Each number is 500 + 50 x the weight over its row's rms, rounded and kept within 0 to 999. Layers, rows and columns count from 0. Numbers have three digits each. The size before them is the row's rms in percent of the matrix's.

# layer 9 attention query, 192x192, rms 0.0782, rows 32-63, columns 96-191
102:515623466482518371545419495499455506432521526554512435575459465484452460604555536421484434423453509437465480465500492485465532584494522528567521452426433496478532504484599518522463529510524473441438537423551454549523479531516483423599531433521528422554579554486505552546412386505479470448
094:551418478347499459541369578525574508468456586478459465568560564364483461492457502504440456469476531513464431483484401491521556451539520592570489466439562457521453607545505439488496497480453468455565532562430427447366480540565522543480485519459473557459490454590524459511504482584459485488
095:540419434560439540493564528582583525517596544440462531476455466484596497430378522423597503477442467508518500466540535436554530494478426448460463490484530567475596490453524502548526472546523403515499448504557477530483540466489580517498491520466425460544445502488388493494583566543545431447
092:448611468426543540488480455401532414473501404486450539507453571496414479464499512602445450538508501456510500565466533502436467559600373473537689490463471495538530532542480520537494508476506509458549339451559440491587481531476477453532499498594495452583455583411440536488437390497605470533
097:479602527533471512471472612474463452645406438542556431463482386431497490462494509523484477492413509533467437508597503521536538530423524512421442542458524525500498490494498464506518506534496453527496511466404482472564551547535558511502425394573479555429438512531399496459531516427546580492
098:443520489449529480440430464512468490429433507442513501506487550482475486484470582534401546578589567509472406552473552533446439506526535519498548475472523404533425517558469479537464512534475511403530440481512404546532535471553455515542535439473455516469474563532503465493501509499545419491
084:468414474503565520490453443537578422426570620529460520514611595483540467507555529499557465437473433504487495538436455457454560545560483573499506479510481552457461519464506548406407478563565560442478460514475600514492451494475399589493454525544563536535570511532485523423455361506433504495
109:555477501620504539453569478494434444577536417440443534493442578547502468456530463464587482482487540572524516487514436447525433522469463495432476399543431584507477464526531539549478354495526471474400498448516491515532504482529565454561429545497461466515503460553387542503480510584521503452
096:591559507530505551457573574473497484514453419448490479454470465468614538522557477451600536494492603481488483531517399427483512458441557606455503469546486547485501457506497546488512434458496424568572496497420472463522584575519571448497495476543475553463459549472363458538492415572462636518
107:500497537416598493492469497547540480496496533496518526400576532454596478528489438447552559518507579458463462519519436518493515460482529545498569481433505527454360508409496475429471522379449508479541490668461451511431448438505488533555521607449469554463505487525484510354518483503473514454
099:528508435532510505484508481521482537462503570431453462529540498518620512526556545592560436541493497423533453461539493555500531491523456424490557503413520556544502385519549438591579549532564561487432496615517548461445447541499465546497358477567543510433572492577552494443574515426496511486
106:408419547405537476414488483498496528486470469552479538497484512510429524494437542496531552462586582465473602476460440618514433438568536515465516524534476454528533487517388520437498427500434540510545468511506426553491554551485479527483566543517523551598494508469455329490531486548524446503
098:478446409536533526470552463526591469520482425534457586446501550536448511473550483576411480516535493455610568547617514541458568512491475431495476561511568477520492544645467495453503386498550522539488556533483611433471442572404459412443501548504564543500546459443522555535485503557457517639
080:505584398523470545455464526520453530503510507472496481484502410425543552518548405528479565487494463406471473469553562507517545487414532504469490494447571508465485559483571489525513586499506485525452515485511561468456438523539601499577510486494483492435500406582443550509551596592507474437
087:502471536532526536440480498427488461514536441367505522502513540539488515615537450594454467535504525422537549472545469572519571480441557521518457473545539553499492502491500583492516483488473455475464495538426493473482414499483487497486458492463491440470497573476472502521463478680521492541
093:508446493495487548582434470489505506606453537573562474481456501567417478475540434443522482502460489521483560567528510516522510497525412627478466470442566492461440594500573470495423548467508465478479517536571563550550517480473499486521483433501582442478484363575478478479483518548500491544
093:487458464465497433507485442572536452478514513468415476542471529487487443455461636423470568453510532483565465481525610435470528597485495460512541508436453397573538456518419462559488480502525462413515476452557455515597426557523483512505541527497506459567567612545538492518464553506571477457
088:547459455556526533471560413447463502612620443447539566459524515529552511514492512505503525481473542463499517480465546550541517500490433481490453409578462504535551550457489505456507532413470447470490455497599474439550438474477581444524513545456537473610511531428469524417472538601557479530
100:496522467464428541568531485436521553439533473459519506582446514478511509479501437506447520427468440519525551475520402491473464414483524518523606528435572570536423486503506487501514569391546489491575366520472482508459461504544471483451457551505443568539430575548398507538549483507524484589
104:458466535481557452456490557532376409457471585518506421468453412532511512550624463472457551511494505498541420455436494514477512471387506478433486464552480480429551505566555533445501484548516557428425452446533503445550473436557508522571513467463502472386431511482521535544524565445502569516
101:423474509492461480483445480525468429509521477454502502489472562522525472485530596462431501488495490500561529378587515515524434572481528473615556524437471454538493400501434459485483449478538480444526528513558478434624487545437464481517574557452441498643395638491575599561557532495565516562
101:502500421486448583618479579520540483415514499536484557506479529415485467395494482454449530460411454515578464497482568508569528420478528531482496548400508490514495564449538463575414476499580393552494430488537456508493481509518496480479494556508394517560509477477485539499475458607546400489
102:491477606488478441456510557451451504358514539490453519600538508504488493494484518513514405551506415564501532502340466448498486495561456518525585519528547541576490516492553582479564450557502525551549484503470523597425565571577477487407540553471445552482530469541500476613437463480432466508
091:547494553517539540492483464520431501577437532587509548481481545534438520427583464474528466535468525532535532534591470417486496449464499596546554543514563520443461442465480425526455513490579515528543492503558447434526499531422479439497456525501517487491470425483399568502461546526511569554
080:518509614473496440383502514511501523435450517462492389509480573448451522525543480546482403509522527500490396487522439545489516465438555513509500534459582472537475503525544458526577506562518511532543532543484504411380451572557502553454366467469448588426557465618544474590537593486401539458
092:590446440570519504521518431396556585393505572441362552569543510482556472534464565571465567461478497483529485523451496453421585491486469491502481528587517529453501466512512602502526547584470519494499534464561468513455517491522582482429444623508613453520523465550456434446582469492487481458
098:416550471373566563472469540524452533508445496489539499477554497442506500517491449409508552570469582500516441469519487495537489504558558550477549545528416467429421515449402386459476448451481552568564544594482455374471442531472415456564605563520489554556476509524622478441487551457495566468
100:623582496664595545493470460392448542531509446555470532497539474494504456532508467634459483449441487499549468501522525451425545456448480434504477483584455548480468530550467494489536528580548504565507476510452439513515431489486526434379426557503586477478550477520425569404509431514469492515
093:463550501555412393485494546513513524555465543545509456481457508484433508464419560496482401452489504521493406564486481547517516501483531426462471542490472511526534464619499483588518418556531446533436511423436444500504491520531499482466464364596603496447525539498446500561545465386470449524
099:598504480573564622454554373479524447464635422437500528429553568525607490577576484618523472441480472447503486513556554474501570474472458399519482471427606516509492465419525613478515553469568488484453464587522553427503429434425564531557460553443478509511510449477519460461527477540518480593
086:403484547574615552459546435542509495414550496526502497553477567502528395488459513547494475531505452573567493614512477361425492550548477511461563493510540554522477514407485517595431532581597502448423453517432480550522506444494424507472539556452491513542443571477388488412496401512520461499
090:548459564435470479535468475590527505436484608471431463512441578427435570448491482459553430413521493518524503528548487467490527468486503524505535568416498475525494482482552447547564402530505449476513456492522542461412407527563493440528395539487480576486541498595569548579505629521418552503
# layer 9 attention key, 192x192, rms 0.0748, rows 32-63, columns 96-191
099:453570458443561330535463495520449456579474496595457412493455492471419551578528428466476510472519465436541461506590541524432539506466558487523599571467533533478513529502540546498566535545499512465515597475471544458498526504609551420515477468475597486538558509455533490534474439432471524450
093:522491487438463511459530531417526578532544627499496469574550489466506512535437499524528495493513611523454416565472413467633537436510578654522493509483584498438514526440606548460456440472535510543561538418512512504458509520465513472529463476458445522455520460596488483454450478513371519500
097:495437475424443521479557557610533494522607470510512531484426471476503535389546488465558608469403402479564526546589576470517480564459471489435524473431462491499541425486469467477545550504439462522450406515511501482482503473550492591509455577492464532424528496493524459502596477594546447436
092:440522375472547470573448458442512388484478372505518570476507531518480461538524545571372477446482417512582521480458483492467401560552519497514617491498514508529414499484519543570546479494523409473558436527481452540531394515586513495566476409584533441583560554475474562502543496504561492503
097:502551523534483568570481598486485488532399488582540419445547427494523533487477567464458488582415569409464442439545475504540454508482498489461353422485526532531524529505473518549525485589436488508552520446463381426613551476531595532449498482552462488402458543481417521569515415512455544476
099:431562537515538468437482466418488450450489473512541474516491495611555499528436570555490507528501608527482381501334482470515394438532576485468609471571565511587469531480564507579443464502508435555511456492507371476545480519484453505511548449539496493520506511501422616415468496454567524509
083:580438419581456501481505468517555494454487510476484539519566582485540479570541528469503426447534426573505545591445384436446607407480491511531544535525480537468453415452482537452483503447566514462520482519492597488471390543501518496590454463480563566478585501450594432445493512415426465442
106:483426554421586492486592486537440420515558416539445481544454471590546474458496358489486545552439528565497449489486476455491436552466436433449622372502413547584479528502523481480527421540426471464436525456498442501526517529494597498565555524470501442470506470482481545572548461535570491480
095:467462497476524507494597529572531456593478425500425519481541458480535452520519491451465511565493501465429448506504450496534570533403496484478626412520507495526501579510510529509490455467412560529582545505483456453573556550448584507531470572447461447408561548469456512573497425508409481465
110:496518466483500474466500483502556493477543584512550547514539503437531533516453452487589553526530654495474504482464462529518496374541577576490525507457582519515454516435520449490450545442470501482574451526454496468470476450462511536558514577420402511403538454450546502346470450529443520451
098:538546499454505516530527473478541560437473567495539455494529431509556578513552575529531521503549503453553476503489482506469524481481463458555498457458508541476465488536542492504624543496485537534427508613526491541481485604437499485424442493533592425493437569524465455473532637506472489466
102:423504526473536491428617502447466597493457432501534502558490598551532478545408515571520477446503587534421624473447474518566476567516587514410521448512507446530510538539574551481454432457490462584483503450511521435505479479396442496556545448524527559539546533504508406433521503552529496512
107:504428471548530590535474484509564521472507475401441591514529553481501541427543566513425414390499458568510626540498505519527616555523448401551482481540534466482433476498458496530479413498639456498461542443460588485494424547407497440496464485510568524623539592524505489502487447534502515596
081:466534527438551528480501511493426579469537556551580505520488403452428641513502358541517549534458489409453505536468586535564505425518491540506580525457514470483536505508588483446608465495522523528475451563532504437438527528461581522444515571506490484480492527542429461531536438592430536488
089:425462579437577477488519497495465434506430523388456506476512505543494511534476405491526498509448466472478539572554495543521560569498514529496473418462455437435532564447491528388554457516418506461529562526568505527484476519509559537462525529513537375506551486541448443507562451519544501576
098:485493460497491580587509504520497468522493549542549502464469504493397473509494511444431452486493481666488517496443508487507527506489472525483502528459490448523453519482513405545430489416482455408469578428502511436483561479616557517453500485455532453453475326551525411516485421579523474547
096:550445465423443484511465453520438494512520472476489479517485527520514534576495631505469499481489528424554438481469514494452496481430546523498622444512520540551549485475459500531502504518551462522506573450501510419536394510447564500527556414482506522524512607468514501465475587491572497380
090:483406508414526522495585499573506472527592430443506544529405515523427554472498413538531537538408481528533559551588564565517482565428473511488518412495414430492511569484482485402587563484462413479521485486458500499521523431573608502490567599480549505479495499512484493501543466643580562551
106:476498534438505466633560463465452531481523509520522544550531442478444520492542415545486506457491448553525521488454415502536448367453515598524569531506518526535502517516555535494534445418435528543554438590500517539444518528504493468471530537518524529473454489474463507528589498499455500556
107:456524504451513467482468495512440372504488550561506489540536440561511476563450431395406553565512481522485425511441536467460403404470508423427478590555534531514579463535516543472530545576471525484472477457557435408494463481475539443515551465562477474583445453438399484510457524419503506479
108:450467516435494453582424508450455475542473499428578522505505557523488457472503582464426481465493415506551450463634466521501499540438505491609556503464469430547451447526392516508509490525529447530513542497511551439572497458441494462465506455456499593569453573424585572496556567534611469499
101:502489508498480561525580523475516487430560478529518522531434477426507533481527408538490514434422440497575455558445564490542536417466539604539632495451495520546565466437534494449472504527640420520494373394507520430491475475537481494556430544509440529521451497512607554422543417531490503524
109:519546548524491396444492512477480542468517539473405507585547588491523375467517460500522445498558436564476535485452464467525502505569518544486496500574508635510456502496567570473496452513525558587516417553506527588421548560552365480473494407511450528489537411583505471558523534501476489518
095:490428492513546627615460531539409553491505476548566561475466478432453448495554544479424456465503569605501454476470431470495536512426493502566545485530512494479473479446546476552419482496617511514418497567466428406506469541403522491473481511452599460492473497459467484585535506566486495485
083:525572602450568529449528560466492561527498569484526447541503432426460519555487448547527455553550531469478415488456470505544501443502607545528490545560546541437460520514565517491535468514552515619501499564451489477439520589392502492478461469536545544505467522571416458654471558474370556473
088:623468501487480516443478431485529460414456529504381529539471539529570453523479485498458526472400466544545496539409465445473613497474452468467551465580506583468541504520535557436550534505492440475502556560549450571431478504465590516600524513499574501580539501521467452457541543420519517485
101:494503523548503548451487525453471518507494577464543511574536447426516518512411586502483484579557635453476443471494488515526501483564499504498539576446537463518522459506416352585434451526523497551586497449553539399511455499459411456527461485476454524530534468510585551384433574527490457437
102:576522471478580580463440464490481559456449409518387478558503482589523423530520492553398490487434554518539478502481479473460551443508464432532516472539541556469507603543433439487510527560528500428544502502449452583490456486510642485506576557498535472538523554464412507506530453433537531594
095:503588517547491402502554543463460509464418537596478457540472492512579547485449563509578480436500469491538407434506527503484501500491581462468427456522522571488540474547537496517555467597454484560466511384464510493585497566441486440478471489633599507484412514469399534623552465455482493543
106:535380498432491523523508480530604512504513429477545529410537579493519550516619377591473483487494457510544583527528491539486555538433477459528477480431484446472466524464453516430496571427533540470481383573439548524493473456544549551427549608401484486521573569514523352554495486547539511573
085:510420524536575505524505437517552443429521413520490489524588548583534392456472523489454541499479450582529525517399442427406442482504517459512529467560519505569545538448445519534462461533536458439483386493474402592508483477578455561513488504481493496539604469465509547411482514504549444501
095:512515522398480484539489500576399519486468600537521470553508494471458599537471481465657446493547511527486488475481439481545528447509576552544585527467505587507467453474579513509547458527543510575508456494484505436416474569442513468487448462494494606510523512578535469613452488493441539474
# layer 9 attention value, 192x192, rms 0.0702, rows 0-40, columns 96-191
093:515461518499444626415527539476556583528557508493475456446466473495553505579496514556525526484573508506482544419469507519491407467460469498552448394446555486523532535517511489474492490443485453471635447485438520545530426463469487521464516542450466459549548572477561471431434501602488522480
100:496516465518521414522524519462550506420542501585499526550586399517523510527501499497486448517444425463449549522476498520584578437417501551525517391623348580445562542538491528448533463534446523519481601499539491482476508542509490473505478467486525519547440581492526382422508529528445522437
104:543516555532580600492575456598428513594513476519440544504513537485463524484438521509440432454503572510585479573542618486445532505519473458513475462394527494456510411368516508578444544496559455509487409552480508435541473499488490531522432532556454499524512465487481555608458410499496426594
097:420422547574441474379481507460523628502490495554555485520438488506476381532491477495576420519493464454534503442511387481501532489485509487554582504554464432567538517541390437395504484491558470596587499571435494583516475527498518475448505489436457530510492548534561503498521539508502417477
099:482492523585523469550557527642462417474488537510487567504480563492528505481530507530578488431506513516515477531484557524502461535585481490510407555533446600470593464423515504495472513476553506496370447592537514524463540460474461567571511540518505470434513615481458463483488569480499528488
106:455502605505477522506562506568401520544543555556482508437446426534455462584419498435587427454540488478567529523465441489497481457452450473533472483581444498483509508472483511408472567513566542446520436454446557565439523542525463487513500471492426412453477552502507562494431589482474454449
087:519563396475511481539541592396601520542500478540501431467620434505521449529498402521550498539455530535583595545463465440531511523472555492426410512543461515465434486491413541424486519495444521499523572455463522516381561526511543484462461424522443468487444503447557515440507469458434518457
094:482544471526496545539538508553623483466538570499464524501387519480475474475462560569497484484541473456430511529527568540514519497574453548551560447423515512459569457510544458583448596416490439515551475513550573496566427446483493457546596508495579492520487535558354498476567485499532520523
091:502472462467505443538502615441522575592512449512594487532560330522565525403490536493576499552483469469491528474423514516556521428335500474484554414515485418506432540621496414482507510499413578474546511522515501504482507535518546500441490491488564522537420498534467389425514473538468460474
104:577539500439512428455496448430571547423476515490477486420496556478497494428496516467444591396514580468445589572481570455496550585600500481454486463425600544506609506406481528499454505527476474479457526503508553495480498481483500555482499550559534474534519471521467493494500482492502516483
090:522567612512495562437575460584489432506544439563426464466383578442470517481433514561474439502511442578509433498532441445444467527555523485499556559466493525436515499504477555543551510507546460433529444556442547518500521469475506536552440541479503492488471418527573484592507461466554494527
094:477501540477469544479499460625526538559568504510521473469505474475474478478516509516442477466540443533582422538620513419463419448486534586584555444472559518505475568441398565472523446430497411536566435549393545449563444463489544535442554517551459575492521531535542540560505483530547520523
088:445442405514509466505515469602527538548536499539542514541497438527519494414517455548497542368572582538584434516528575473442492431478506469509584548502576488515545429472429451542454448450561456529486523546448559493497548452502532531456460563510465587507411539417550499490564448528509440561
103:525518496418531538503448457531509558536513564543508474526471454472426506469430565482424393398531474560503470480555565527467510512416476462506512571402573441510402553488501464543512563431477453483632514484426536512514501478499572456493487454517602522511464464544562507487522474434533490602
102:528509563479522585562494484517537494412609580545484458429479454518418560515441429462527460361539488489484484541547453417547525401421455468545517475487573495394573431497491542605538484518517448465462430473448577425482430555516464548537475510573462487475521604496437497573562501457539485522
098:400504509483493473477552467485530572501467531551502477542514424532591384493462486488518563422544540513630473507536435445471541543581585499483545507488533492488599521481404490443417469489590543538516428549463482419509518486481507472528497563553460550516504490450558501472530490487459428492
084:518507457598541488466456505518433381445467478551523486568602616463498492544453463554367542491520527500573391526541422537498507459487546512560569549538497567476479445564463545524475416501524513540535459513468470516482482544470502413461478565543522541459428418455530499560600479542498474601
098:499531464506587566431537499482493516635533497467476493518533397470504437463530424484455512499492506481532547541521486516479517470488447518495484477534421437468440491492534529630508618465512451510604529551508483567507434488507527547505454503422429446528568537490635490383510482447505448558
100:499446414454532413531397494484507459641558514566505511501491428507436438444482543447559495623455534532483478450525600596448398482471553577513585579508413525453480501555558494520574546506479535529516529462498485486470495471499500516487511506530522507513506500524543637490568500544482523344
089:488519396572476528501549605430549550495458439511545462509554446493581518479508444531483596553484428393533512433537423476527514488439512456459468552505439436533440465564480458468445483480494486520451436477474509445439552561507549435432510484490509525486325421510470466480543532472558476532
098:483482497571523555549544443447495488503516484478507471457533507503492514447498464490611460462500540523622514501540538444424574500530515430498514539466494551544490406463548426552499556509500554545457479468497557536447540576518471463482452449494500428469478405402566586570424488569493400505
094:545533478521523568423481563449528507494515465405515465459477580493575540517509459594419548474539513428470608585516469486533543515548486464488455495451509572516474402446471612456447516549490457494406452543447486528530502516504605435606501566469414524537457562510442388490511478465538490544
094:443475447478567454500617489555593507568464464464516498588511429496499476515418536481515602592522519409525489497519487507523489513474508502493530572588495474465450411460463561488413410473491471591471632540514536469590546502517473447553487536485536467537430522496464539534531434443508493434
094:402486534448481444540507452534382496533571602542504493456396406544487428505451555430523519496538491506503532528493451484498396512424486469496486432487514371528385558587562467504580535505488551471544514462458530533538490480529507482540523460523572471488512564513493590498400535476470492439
089:495451433480500567489538553433596556597498445458573454514409473495521599472495568563460540432515422495507555511459506491512476423554448470476526513511519506545391465525491462538490586545554467498541486494489518534560485531494601427466471501451476517551395475459399457544463432495529454533
097:472556499539525507403626480446610553554537407513515450503631484467562439604518403538497488511496502424590588480467505481545527524548538492489435366524481580457538498361487563505478499432430525544512564542503494469469519548510448465500447545517461485536584435540513424472447438549489517477
087:570533417507527513511487542429564514500532415417559492520544538475499587612498503519404559558446438493492482528475549576563517476515505541537468405573453535496398555504500543493514470456421447442478641530548453506518460521509450415557481423512508528535500518439516388478607496532470554492
092:505488492461493417497451449530517423448576526519510576464590477531513519372549517423487495539494495546476514515425479568471444583503455455438491455471541418571545532554538477496578526590427570468488578387513483510485575518514541596460472456526502521470462527520525593495496550509464492453
096:475466461535431360521543507490527488497530501520496547548513521504493471559518430479588501515485552453563538569530449487531485508547472530430588470525461576480667521547498541428467401595495510556466415434541506540454492486484437476478467476498379501462337462571429460477532528546476535455
085:514541547505442518495433485499494493428481568556432566471448586491429508585450567462373353418505466493467485407533550519489600520538489578537505398507460589489587520426538538511527478447506462481539511523513470498532442458480410518528474559513585528478604473564499448488520518497513615477
088:526502534459496545433483384598461415531486518474445564516484533479413441564502485470478397460540556504541523480497514541481480500602522554528488517484540585506556553482490551463497515417483474532548468533527509529504508432501452577574433498478472535503601525679556516522456515552523572526
099:534483512553462438418491514529433472513559491538551525526433518489511514554471509493471418499455457532444510566513534471470424453507502564412608504583454523465601538498470568509442412582489461513506482448475470625533508489476488463434439495506454490420337547572451521492460475530515532528
103:515445499491442557569488503597471525612482521528476505479477523488479515437429603491527395436514533537509550449502514522407580492501461475526502565472529425556429434475498394542464609500554477511541393522398573525531486452516514491465558484538446470514452442465480523518460513532511475509
088:440466652404490510513567481600437529478576473600509505460517463522498559543541486519419400519496465502470504549521548471547474470505461547558466357427522504525586591514484524427537443502453477514458510459412557439475503460520534521512491510530469501549494536562491416504375507557483499568
097:474488589484484411550507507604451459482558496506471574511485489541497502443555492465597501510442495572438466496452454512492408561466421478429480441476487434563533516580594469483548482548435619434459549507502546562490560530517501611459496394428436432446544507524529499485472528552472512421
091:518530511492441537513477411565416488505555539547527494476407397504500514518432574501476500475573437568434354544553470487475342456457481618501534516418541457523518631559448559482499515485498426502565387492409495545603485462468507542454543491493508561481479515523513507490521516524529571533
099:429552499478552444481466453452529482486500529442524475483501516521525543460565503492401696450506437501446538497458550565503387556593442442444533528422524471513515452520585556533572515509482476425390516393530471573542525480490539536484514549474548449495480506581518539497460530550516536492
104:413491611541440527522462556500484586515442468458493469553504523491532509539526488573556505519486486552521540520498371482528434453401463528514475478518493422529477496451490522465500371577429525525440507585502492485534482485503482523455500367401418567477588436421488501486512535432517519424
118:482475539534565429480461509513446564439490531414544544497585427518525494493511541431516496507508514495541477447490607542536573509395552525558514462535503502484471450446484448454473458403570493473455563516517503543512476511483461517521535549507573530480547658391583534449593528528490428535
088:385546496542539536467555549516498454488514485511452434630485554459492479527531494607461550511460551427474500417552460508529567477452439453471497562542478426460405377597508517588482520462478498520539502548487513493549489479505486457498550473436500450473477588478541353470604445445502508561
095:420499582479539500515498532487494586489466477443552469552538542536556581532504469479466562463459375529541508464501469416549486464467488537520544471545406464509459513484507511510576386505446517445309617528559456471515548509504519540483410456419520457479389528458563511462495551443540467523
# layer 9 attention output (transposed), 192x192, rms 0.0691, rows 0-39, columns 96-191
091:513541442502531406557530537504467515500433560526506536548497453536522523493508487499518437535465535511539389519474426411414524508570564446440585565597485495490425431543543458582486488563503504506432524527509464510471561507541498436464451451554513550406471498533470507555564497423460525479
097:487499570541521547499406485479480467542497458448494474440463593403519454427455519452521564570487546487473493528545514556518470559559469400541434598456481466468430469468445435555536513491485516514509442529424479458522509478363463477510482468499488506582510461482561564537514500470554444559
102:451464464471409461513468588493620462480466544538568480452477460573495471527563474437498539481457479468503536459522423551548489537436593563399542496584560553542532558540484467466549504529500511511489574427576487512506545547431492541449569454459509478495398529510422503456480500514447575440
097:542584499459557478559527546495461450454473513474432451427542467401500586533487519545500530502533546603472487564570570470501444383499441437467476480464459570445493459486652551556469562499478501422497490523480536478478556431622508524579493506546570476455482435529479475513443532474594541481
095:512515461428557582467439517415493614516498526525504515496526472573522493546482508482394475508494516460506511531506419569475535494488573459490559529474567414494368485559489482454505444535419525561536514414492439461533449580413570495475455491536504521543536426503496483522499413488411498587
107:544542412507585458557446433437573461413513424476490506524558530498523467463538559514442543555455524525472455494468516487468478523526473489469502498475588545527466509553519522588516478477492501490507591593503464432573501494422547480493462533492551544577522502519508411566538466504567564562
088:464451584555497553494514372559425458461470445452482559529439528511488493505513558483470534493550523500489390444511506491441464467461442483519541496418472502524525514532523505589559517523541433535517441537473489468649401488515463488503472556500549556561497535555499521549529524574657578501
089:582463523503504489477440546480395594556507555522479493505546495564499538444549463480455468524437516528532489535444428493465529518495616475502463574556467449497488513505451502474531410582526476506446550439483447525418575528398513536450468494466422526419521450432613493544492512450482413448
090:491529525558524516440479471474512436441524487448422499520474589477509498525509475492445465503553520523475475498564477439452445546599476460541430549526450561502535421431525557480476479511609441486489473526487498508468521448483419499560513467512456542441500510456549544531529492499580533534
105:464447515550426549518520518572419533529489524501526537550431517565489509526481473523545458598462486497548424463532468572535481415413535508550504525542425503511467492560547459506500471443487448526537474450472466476527519560418546430483505466485504564518496492488533549527494531479562494497
085:543463401418551491564437539425505496462458539482516558453570505648495538593563547493484530423497546381488517502509575541486517400497531458533452470471544450590479543493576502448456462473477544495443624409590526445443515590593542460449566513487503477538560573500481555483523484548414485460
086:502467484471509449486443546469496467533444510474495498534494463531509508549509493502529510488431527499448578477475493542436569490495502470446524511476487454546539468519597429548471549588510531519415585453526470536484607508826429440459520493443550397454507445466502519505483507516415447498
081:544543590424458550453488591421499422526434535520432487498501481423466504608545488494478460503553475494456543451512470552474480493448547509482456442513492459498463589535535471466510575594475493479538531415570454513496463557675490527547526426566533444485531442553491504590395529515513519511
101:479486486549404477536523556460551426493506449417494523478556518640561519526654445563572545541438500473511543500460475408516477498534522571429527425521442541493598427482531489525461460516548482458413492484593552510424505472443385573493513537444469474431502518482478514550510498540488540405
105:507482519487486421501444575452499480594460472449498481576542490441525478505515575551484514627471485502504519479488523541548487562563568551465537506539512537639432536452509445456440530536475497456537615456531435505505580493539500385448481487436503500545478446522612498486480528526466501492
090:567460457526487515506471526515469468555538498450452502435488534365403537575525505535535450522476463494426506518554557495459467432372444460504492519518465473472488510517595526512549504524452418495562556455505497538554475493756555554457549465519519481510482499532455461572436537513556573574
080:510542513421460507495502432543629573547519491491495513363464409514485470490524531464561472464494535473456655474563610494524516554501534507461506488523517465471480576465470489461472485491470528471452553456495490494475495455666489572509536456461451460567553572543444480524435514405443469442
091:478466471468371481519486570531509433373361511537468499464458607495498480507401546486482495457565503530520400446472513485466495492486522424468507488513604543542549524491444438496558395548513522490404505505514530408491535521458467515510490420609572564525398525493394497595573476567521542483
095:433518563507454530456538474527538503476485504446534479511538543469566537490555397530448500414517455476496540488521383477449593461510391534501442440466536438522565484440418510473485522515539516484414512512527572526503498535492471507510499525505429445493588468454552382477476506486516439614
081:567529597481574472556491407521467463475560518473401493521431486542457428505501506444502430483556589622514519569477598452456467459532484507556515422525525574478516529473527591522489537553537494410580494512491436556517428463511454567557489500480449516486625540495498539544529469524492534449
094:496467493468483512504466520566535523475422505511551513496534488499471535537518468531407518525517490496464475441413466540508436517459528613417508482499576484494546574514467558498495523538457440488590461471493456471563410449448576591435532573569464545479476584554364465490561487529525609505
096:534518540497486490532511471553406538460504582584486501518416449486449416475447528425523463495487553545468407475469534520578459516446535542583561494540451463537522550507488416528567478494544486516565534439509556484483487551467424467444491423556531516481495415502552606567458500439511528424
090:616528509531454555506399503506417454481538484525384383506452474445475519516590470503465434404542458599504477521466568504456497475510442580497475440419512534497550559592475481527610575562547541489526432449503522533444393489459486551525459505522490500509571448461585487546521531563505524546
094:553504470548515560509452505425584467514521383480497535531565527420500531453527468576504512491480440537464445432476533505475594537560441562506532552514524583538583519408436562495546491535562504478451507597509528446491509519422494519478469574513454482466530452464532366503565465591550520561
082:545567513531530462483503473547374487423487526541400547509498474527520428538528456476464424530511577517482393504410474495488454620439573502538439525538477506485541495523514526485454478509538467533486476446550534497387496483554383518505536487513481566377548530492601593473542522468448562418
097:483445501540444509560424531552489456439414542480512563482407500537445539471443531447495521485512507574496415539547496493498513525445515508434579612481492468511487542616530449593554514540502459542495442508493439483546472489431537496457539422516546504525419566478475581536523552519540506508
081:491466606532434516476598480579445474528475504546428520520451441498553439388456509461569480414512563487513485503522457429522464594491577505467490635427477471438531457575452477541508493559560497577503393499477535543482489446336494529416533540502515493490466543491520619480496531430479440426
092:463500545463530598508445516457521503528462407483581442536485582399497525526456467551505580481481474443444517459612518537550586463523462515572512504502469574439453530394426509433473522441537504542518447632476555468501423549423479455571524518480486464545525467491517416480537425583590482535
087:468589543477577490494459458443467522443475493509486458448540511391456520484467536447393518539488456518479444497513535578487518472514512439598457534543539512486352526481448456514502572451485488473541596587444420462569553557635623478520516503495577482610621495438541528560471508456576450572
082:465439473496501482502537529469541490494462528467567518444533513595542518461537488490586591583426520463551543606493478526539499488522549447436541573503502442484444479551497462534494481463407563484470475455506498486444568502336556491525510463451485481521498551476497553484452540421427400506
085:481485439526413460500522573464538548429443540529579473464530503531521556454511542505528581482476432545495476526494493499528558521474513513440529500503524456520459503516500419592500509544475533491455564504535493510477525569455552469444546537516536440548496477380443556495496476434414423509
095:479537492460573494531434431469505451460477468473486453487535498472413467505522509453461568489470559480503522476498491561526496517538477458600449504440532518508373453518487425430511508463491586496446546585499537377482560538721518531574537506399556498575626439460503505488513561432485437521
100:465557510470554467486538504446518463446542475487563504536542447580532465539608439504478560526438511508515454511466495459537429471499478550442532380523514499457580546482473590457493446506510518438517569471599463526473502501528494527533429507471523534465485538554502467512512468513575549470
083:589563416574494436505413588357540502561493544414533507505507482464532427516434520464553575545420523478533528508530424524524528537497482462452487529566490523504420470462533397542528551480514518442522578596557408572481573526475435389477544452447547417552502480500466573491557506424490438463
097:492525435463605556491461532383523507505485474527525449525549564396528533523420522517440530484531482450478545476539538533508552427610488492585482535522541531459454515443414521421481501458516464549511504551484500475520476524354541432563484575550530501560474497507492465442544458474588491580
087:517451488499557480500455570469533521527526499484505518524581549481483460486528464491538459495472497438520589444499465452446577533567543439511525498566510521528484424448561456513474468516494530482375571498560533444438546539743503469517508547452468442476555454487483505513498484485394409499
093:559492488460441613470461572550461508461468513535502497533423505481502500485464450553533427523512553503482452481484490498524668514465512595598484505474487519529493545470399466419446481475517477590559462567474578386426443540474458443512456462513446530481604429433492472497560423504444465494
106:506504448467563475481534509485462415494532496525486490512514473439515522506499501520490472491515510510478445526506588492460506544564453465502566495487471540511523513520500473460502576469524500519527462454490498489484469503629502451571467557565594483508412556537537472497481487560494500535
121:522489477427433578501482531509608485565522547566458385450451540500532454535527472555507453501472471501454534557551393450515436441567476489433469512426479459419539482558546533515497540557423515535526442531471505492492500454362521553501486470546453452500450376587459425584390499456529545503
083:573488516500470547549440479508481519524482501524475507410499488453492467445482543472509459468583482525560492554467571456521422531569548516527497474496539541583592623457433572499572446531508517490486511476538469523427456483336468548574408526551488551491510443549468567494458518529536525389